From a checkpoint of a small transformer trained on Wikipedia: vocabulary 1240, LayerNorm before each block.
Each number is 500 + 40 x the weight over its row's rms, rounded and kept within 0 to 999. Layers, rows and columns count from 0. Numbers have three digits each. The size before them is the row's rms in percent of the matrix's.

# layer 3 attention output (transposed), 192x192, rms 0.26, rows 14-63, columns 128-159
069:459468531533561579553504499519468506480542483547487469432455412565452540455522510504533475489541
076:566483473516551549457475473543438534548532531478473468528553516475457531523516521499518500444488
077:508499524505501488528531498471469460497513570540493487512454482464469499552521516446475428470529
073:517476448529477462531437562486503499498461461437421489547511444511475479513479507561475497500499
072:526391465498521520528474420473521491503482534522456476482513544512474543470496500485419494550497
080:498463464503489551540465486460474561510502526511572447553490496544534483538472501394463485494550
081:502561502436526523441503406524496474458505568477510469480507456485549557481506519507528583458516
074:554542511525523477533499557517503518462479552493543505487456488456428528557512470504505487494509
075:538572510524522544458531485562470528522572457449488488580459471541507449448555556465502459518472
075:518468576509483492524462537535444514495509506497498462547520413466468521496492496436436479509546
077:505505518528425518525499518576532572498576502550576536464511496524470576486442453535554476414482
079:532546492492488521495522519460458435549506432489577503497500566501536472521401478439530455473550
079:560489457465445463478508472495505519478420448467511515565416521490483471469543529471491497473545
077:486488570459517444506508458402473473534523476458392439530446451468504477574497495521436532454565
085:445507556466475557542506506551456485427483510534490411515483477498502455454446491513550494548469
075:493482541547519436559595460477539479561449464555515482460468487522558466522445496518398485481550
081:568498500445559469521533465492494503503544468561497471509523490469359516551475570488523472432463
080:479536475474487569468505463519560491484432541465541519456510535480571526530467489473448452490463
092:423458471528503574568512517538551465544563481593416559504518524539514453469496567536564514542435
073:479617551544564447454469462469505480516548508462550461497547470550498491543561493495498454493493
072:514520509569447542506485498493454447521524471415561459521422540509497540553473517496467549574464
072:559557460556426470437485529489543535516493431481485483494514559467439552427561548514489533473409
080:503570542501462459484457503535486516474494535424482454579502503481540509545509512579527584523517
093:536512489519498545467473563482445484444460446525483485529510487540498594557453489428479508468508
092:558539495467420487544506567471514552498535514444559455554545535498552513514470492541503480521506
080:444492515499573430499524450495588485492522515567480554468504515545544421505448517571486478539457
082:517512489465460566508489479418502506495479544478505510537534520488530527539437500493482572507516
075:491481498536557445470498475501480486539553475513454509411482488480413450503523561531481543484461
074:536508522511513463492502430568589546440476494462469418528484473492558512487477491503473491532551
108:471465499524566480477517452521530449535552469592405544507504518463577482491502500543501509491503
089:491557469465504531526493435500477547465503530439531528461525498449588558505540485485436508519503
077:511412521531532535524493462505504512510472572432537459504508496440521546545526564535444489559547
074:534457427486522461537516422520532556544511459594546501476460507484476480457540497477543390478483
081:481527541549526498498469445509491419438493558475508505531479499485406445515520498545502572540622
123:470522539527471404501508541544529491529474478584492536466524472521526487489513451546525486478465
089:446426488527501518521499509498514473531492569521460567506523496582500514499501467493517506531560
067:497538550517461439495460576506505546493560459493536537490507543522539481501506532536501464614453
076:463533514505594472487530404489530383533483488565455508470539463508518426476522508511483552498453
120:534480474467475538532509479500469572491507506441539387509504522511506570519521555406470444436493
076:513520493451488481426490486530565526465452521472483453520570511577501503452506431542512465478528
074:544585565474463548520500561542484533506478421425542480527553550466477536456511519548549434567456
080:547550499472489506445465570483510500461465566520472473535465552491502471514513537456536613595519
080:453438503433481515526481556384480542502486558480418538531479521536558474561495499516475541514573
076:567523500539480546489485482487488412515516578485522507535449541510483519497426499514488490539515
068:487418437462510496542468486501507494459519471535478479508441504405549400460482513464464472425478
076:506566482528475465473506480486427460540568462510451522488577463487516493469538506583525547489467
084:481547523488528479487539451493497414491423547439499499487497447538524484564497493513421542468584
085:513530502489525549486515461469480521480488513417546511439488417468535531527475460574471534507520
086:548523482472514514535496558478512521423468541496476505537536499491503478501520483455537549457554
080:603545505484483483518497561502474523485542515508477537508543521486447555462467554482503488538459
# layer 3 attention value, 192x192, rms 0.277, rows 15-63, columns 128-159
079:438473501494460486584565493558474548472502446518457533477399493557489557460502530470553540509455
082:497543551437580459503424425538530476489427420504497462470550530473531472413464486513540534488489
079:467483530439474541446506468476488573476471545520476485521419521537484511525527532405513505492481
079:441586467509508515556464530521469505429456560465519543471497520482555513504489493476489450536511
087:534548542470448430535474457496444543454485468467405465408533497459494555523485467505510450526490
087:524449480494492495499491523474462538511532521522500483461484500445499479517451465519564453512492
087:493555594522426494533544471500477510504449511470448477466495547509552499519474508530476548436534
085:475430501594438433491509485485506481439549486491500540498456526450519488464501539478581477483562
086:529516554534481479578504440552435507555497480487438478504444524523547484488478504550514554506425
090:547437521501485499507460492468493504471498590418466471496522478572524480492426511535417515468457
094:531483481528487523518531432508536492468506533474536501510504494452524511466467509469446475533523
083:428494519476474500573453466497475526486551522521394572516579524499505491541424473493461506535374
092:507561495513485494532528505556506575461570481497505534454517469513514481440529509486440510582458
085:466470537484473472505475476398504425538568501541480511559504520460503533506524560518512453464495
078:425504450507506551583474448486433500411440515476445496499499505462495459498562528482459503426398
087:475476432541425500528562536510556530473546499433524517532525486512564438501526492517423493483513
091:455432509435524406532595532462499494482484553590408537505490522492441523464532541455506514488538
076:507521571501512453445423551461459525447425552518489442514528474483517556482454465494497525455412
060:445466540448462517573468463556482509427472451518535542447465513480463492476537515488493435511518
061:508473429514543465505494559529532492564486490584542485460478513559539457543478470509535627494522
066:525431561498519505594445549513477489561475461522514452545539446524599543561453521540500454499563
064:445487472579542521500495528485515530598579519519549527440484525487513546448524541467487485497585
085:426508438513500490505472450562475474555547491523463500494401571500499395518496518531499571528528
066:499470506575506485498441453548505494510479501504501537477529501485542590521532546471450556442596
063:497505509489515483476543530493482521426509510436438436528520445507501525541553520488584546514462
078:543449406515548457458485514502503469521541505458456458490484531545478421530498474524477550488464
062:469552464431469520539515566503498485415402499488559542544537535526536517453475526426531449475516
070:491455451549417494480525535495500513473521575462506598493524556524486520435488551486481431509491
091:516477547496396508473522576487527511468468419450504586537492493574489518438483537533568437496472
079:515494516505423469474518541465538539498489549520487474489525512515439592439524546473516478457529
071:576564563495448442504535579473551520518448493500449545465550506553529537412483499492509486480537
063:462522583483405459508584503415512463439519460441459490551518441472501460515419501517466453458453
064:484539487454490470547547438512556499458561491512551499430510464531523445517537527478459484473476
080:520534535454563470487488489485502489500521528446525504501450465488514543510498465516531466540544
070:528579548481494495518524454512491565477529553554440474502498540482546534449441546501518529502475
063:511415454472442533499498517497524512562468618494524504530547459498495588435533489469540536424548
063:473493513468437512502447504532567499452476545485496516520468451516433544445474511497464467497507
078:493501479464452481544480510437445490479475491528449480474526473499454446465480504479536458462496
063:458494515472552489562501478472449476506571500499506492563446514463504505604452517469489506486462
061:484449482443475532520418517529522460525469579474486523546523468471574591472542485443503480420503
067:487561438562541573554514486551482472536584468495561489400509513488468537491467462531437546475526
065:607530475544506471516564454583544458520469564497527473478584474497488424526632550473547473473520
074:475492454532564469412574443543534484515512437524566486462496520501559509562468454509445615549415
067:530542504516457479492513531480541590444458504465490560517541512513465513521484598447474441514508
057:398527473480493514511492512514534541506453446552567479563495542501548622554518442523439501514509
069:564455512448482476598594492495507550541534498481482464471525446502451451520479556475521463527519
069:464478479497489465499559530552513549506481549479536529522508516478529496521597495508520524501509
065:472552494547450517511480450492479503465586502467531480469508529529495436532513573531479472483527
067:436507498514519589538437450470407493528508494449485507572486540522484517514497456498542479459516
# layer 3 attention query, 192x192, rms 0.206, rows 32-78, columns 128-159
086:602559502484522500443473524515416487465523468477463467505484446463454463477489499483465487497522
096:525452573552508475471468533541483550464479519471562448552495595554497527471522579475472470507513
075:437498562521568478500576484471505533542585512499422421550467488506502509568452456471462545476511
092:505470458579546518586551456490564478441525524588465533509497414463521514511451474513493562466509
097:484506515554516490482507482474574525502509477472491564479453465492475505475503510548521519466499
091:518404429492554585466532541431472523546524509558477510490546458527511503504478514494541491497489
087:532551528472485449471486517481526490465472510539501458451498505599498534489577536560483487525488
081:559425525517478482487492485543533566450493464478536436554395496500474534486531507473505441452529
092:488585522464544450549446514470439494521514476430443517487485489476528567439484478578464559501556
110:564550531448496519516459517446500521506500521379532438532547466530526502509466507562485589543526
106:482495499481478521426385546484444511549507532439535477481492479471428470518528452509574457516441
086:458568530513518539439501534508524562485511499497543536506476479550510488520466540556573491501496
110:557522507476487579505427551509468527458503567486512403509554516493481474513522533470488523534515
089:502483425512503432560480522506523495479483456464507480416452524471517486478486508491521414489558
099:546492486429385449547474535478515506469528540437532447525534499500501610500499498515481528493545
082:466489508535568483510521471522522509530492489492481521491484476504558460541411483491474472475472
100:474547471486501482504486435499557444531478474451497524466476475497586553475476458560411545482452
087:518488538491483417524487497539488504492502514455501516475523532489510555453539488500467466469557
079:426528524445532533459509490572506506495592509440540494475545536467489455488477526457472517557481
091:555533454436475470479477565557478544535544480463481505518426506504477495528573498518486515509437
083:523473468513602543452484538504544516469463495495416452462501576520524435551521566455564519516500
096:445459419516549512514532513497503461547443465603503557429467547459530526471479412474514499465489
090:440478528536471423471497472512517467487538446484489553513483538463533531447554536516528500499488
086:467507516459510575491500464510476433502505469569492616481433476528495424519451556489526504446463
091:458508473558537462548578472497509508484546415559493530432433562545542551479525526534513495434537
077:466472485413484537521545444454517466473576471585485512479475433511510477531498477543458494548471
091:576522545474543577491518523423493531487530528481511495509534567534515515450536513505454514504496
084:491467456519544482558567455533489520517511524542515478517498469561523526501540473493586524468502
098:466550482488464523472428526601531504422491448556473451486485547534468529476473551450469472513574
090:517530442493516482486555474470492466551513520496532459447476458463514554502536466453477532490552
093:524553526495509552449479454566479545438542550445454531480449514545465421547493526469539529479474
079:478534520475514529500546476474537452471535511549532563515464488496485550444488493523530499481515
088:534532501482446502561517509388543404392485503537516539486514467511477498497507545510479508453448
089:486455497461514509482459530471522541530519525449460489515532457554498468529493531476472538524464
110:479567539463438480448500568502531478417433474474504513478495484431464447463448496403475504425522
104:525587535497469506495474472551543494504476507499479490470490517505504553508497465465496507482436
107:524503438526600476504436468488508494512480390511489530473519523447509558509524518506501530432491
104:532516515491439524455487491496509507468500456452440472577456502580496423434526490515471436525472
096:510520525440523544503552532462508530464432559428504483515457456543442502568439508553464506452552
108:488528498562467447547510462533483532562540489472490475489508477537538529529456474499510562542516
111:536386515456457488454474507447501489554437457504469459504499509576513499528466552516514419447500
108:465504457571494527526476491500486489534496499503515412512552588466529556455442526514517537530467
098:495478473536540500456479468474532534496519569514436482456436548508455487565583526504535484537452
093:475493482450470460511590496480501514548469457538474549447490484517521451513461465422458472453416
102:464547532507430507481560460551526509463466442513496468527568512551521474467475497470475477568432
118:507435437525483434563455455499469487529523511539588419508500487455485500480456503529454488488497
085:522480476523564542534500456471440532502526452520544524528549495489530547488458479498508430533533
# layer 3 attention key, 192x192, rms 0.195, rows 32-77, columns 128-159
080:505447411489501495475608485547425575536481519463428470487524436512449493541595516493430462530566
092:519496503547420481520498489483536617505424515501480419498471530487505526506499535445431439482497
078:577520487521507593485514490478488515442426502434532454475499566519555566468505440475478476446460
078:539512450521454493495478495570507403538449562499502489472414545511532565526556496512435517546457
082:521533516463577490497499552476438543561561446512542555473542597553456519466488494563548496487522
084:525513477536461400426477459486438547495560483484524455481493560540558450512565486542500479512441
078:477451530447513440559568455442513556517476501477499466542537466501489511474567498553530473475515
079:500548532445519449466450505513513532398456483558520420444507568539564543533550468463486447459509
079:479455482479524415484490465596513513490548469475489532542538529529515564461460490528542495504550
079:470562520633535455491538538517523495464482570501478449519525481507456538541536548506536504526502
092:488496515543451492558555507467480483479482448499512488500509578496464456481482506529561490517457
076:578534555519474484545462517533523450467492434488540575425505504539422470459518415530501490533440
086:520447504484486532575515511483424515533469445501478468549477388540507395459500471486525529445465
080:526443497460497545509492501454549599528547498501405487454458550489584550400515513506441454444484
077:446526462571541487410477469500462513541534527527500453572515512501512536504508515470581494521486
078:420498527456517541559427463529461461511500534478447490484448544553466476505504534491538475499437
074:501544522490488473471540533493471500558582523517525379483493499488480521514385533533497480492483
083:530520481528509477573524506461544466527509496435489511478500543490499511480533478504538522535454
074:494491479432488528504504483454511539446467557517467489469528392514446520560523470502470463540448
079:481489486448593488468548504486442511511566442462505528505582486460467549474515471525383460439529
071:537459534495500495469481446498497471525566496525454468477473486452584525588443437556508449464435
089:518468468510418582470584508516497465514521575550470496511418442495527460547512485587514505477484
080:595541507493523469561545503524488500575447509520488622606485526474513518532500439538531502485511
078:562472537483506428462476503533484519513473465467456525507448466543500564437522539549474500526518
078:512512492516489476576503597543497502569516472541498486466499529445539537513557545531462534527489
079:507542445488506524539441553483472467519501483501520439532483472509525450493409471511442587552454
080:572456561453502487524544512537493511450475479496484467535487454541521474521476468511504483600427
082:492418543507502503521475534525485385515521436462440478523533519530495587503496504500476463513517
090:497535518493460480507574512443485490525571434488528588427499508444515498492505504437563588483461
084:484497502437543516383508485496485528509500507501465474422462503504503529470468576541461472439502
091:507574544495538442448505436440490476452492478444542475446532531515480604465552492459485470512539
079:530519456493530534476397522566491505512470475580537529525530483476465474521433519602502585502493
098:492494527503578480490487465567547531540540490455547474471536503483526495491530496515527469457556
072:477432456552502525494508562482484542537545465472525529496540523519527530457521520488583513512586
080:494490540442514474479563476535458594471507465495497487459530521538496578405605499555527405452498
078:467480516542614524559523476459483531474485468513524469467421477525499475554517526550509530449532
075:507520521453476441534524530438478526512530549482522492530533506487544500505512474443499412510499
068:536520461507463455504485482455478509487526458488502458394463479470491500583501472513517534481506
084:488475485464582460460508428488455530528481469528530479486481448451485472522566540465500492492420
085:529492488522508548482474527473518371446498555557556500498472474497437492550468486477516491489453
091:496570495527532447543523442491542547501467451447555517517513500458516533413496496418448441506494
087:563516448449535518487530509505478457508506530504509572466470518542581507540529475524569502572548
090:509566497538514569527538492492492472520526528504503554521514538564517543498438459461505617498532
071:486524508518532506557461428524476522447509548485507450564498471519445529478594529508496496464482
087:473491518509515493510509529510433535548503488514534579557554516506544643498466527540465492472536
081:465541544509485549486487522475440471409442476467476528517481501514477440523475474469413476489508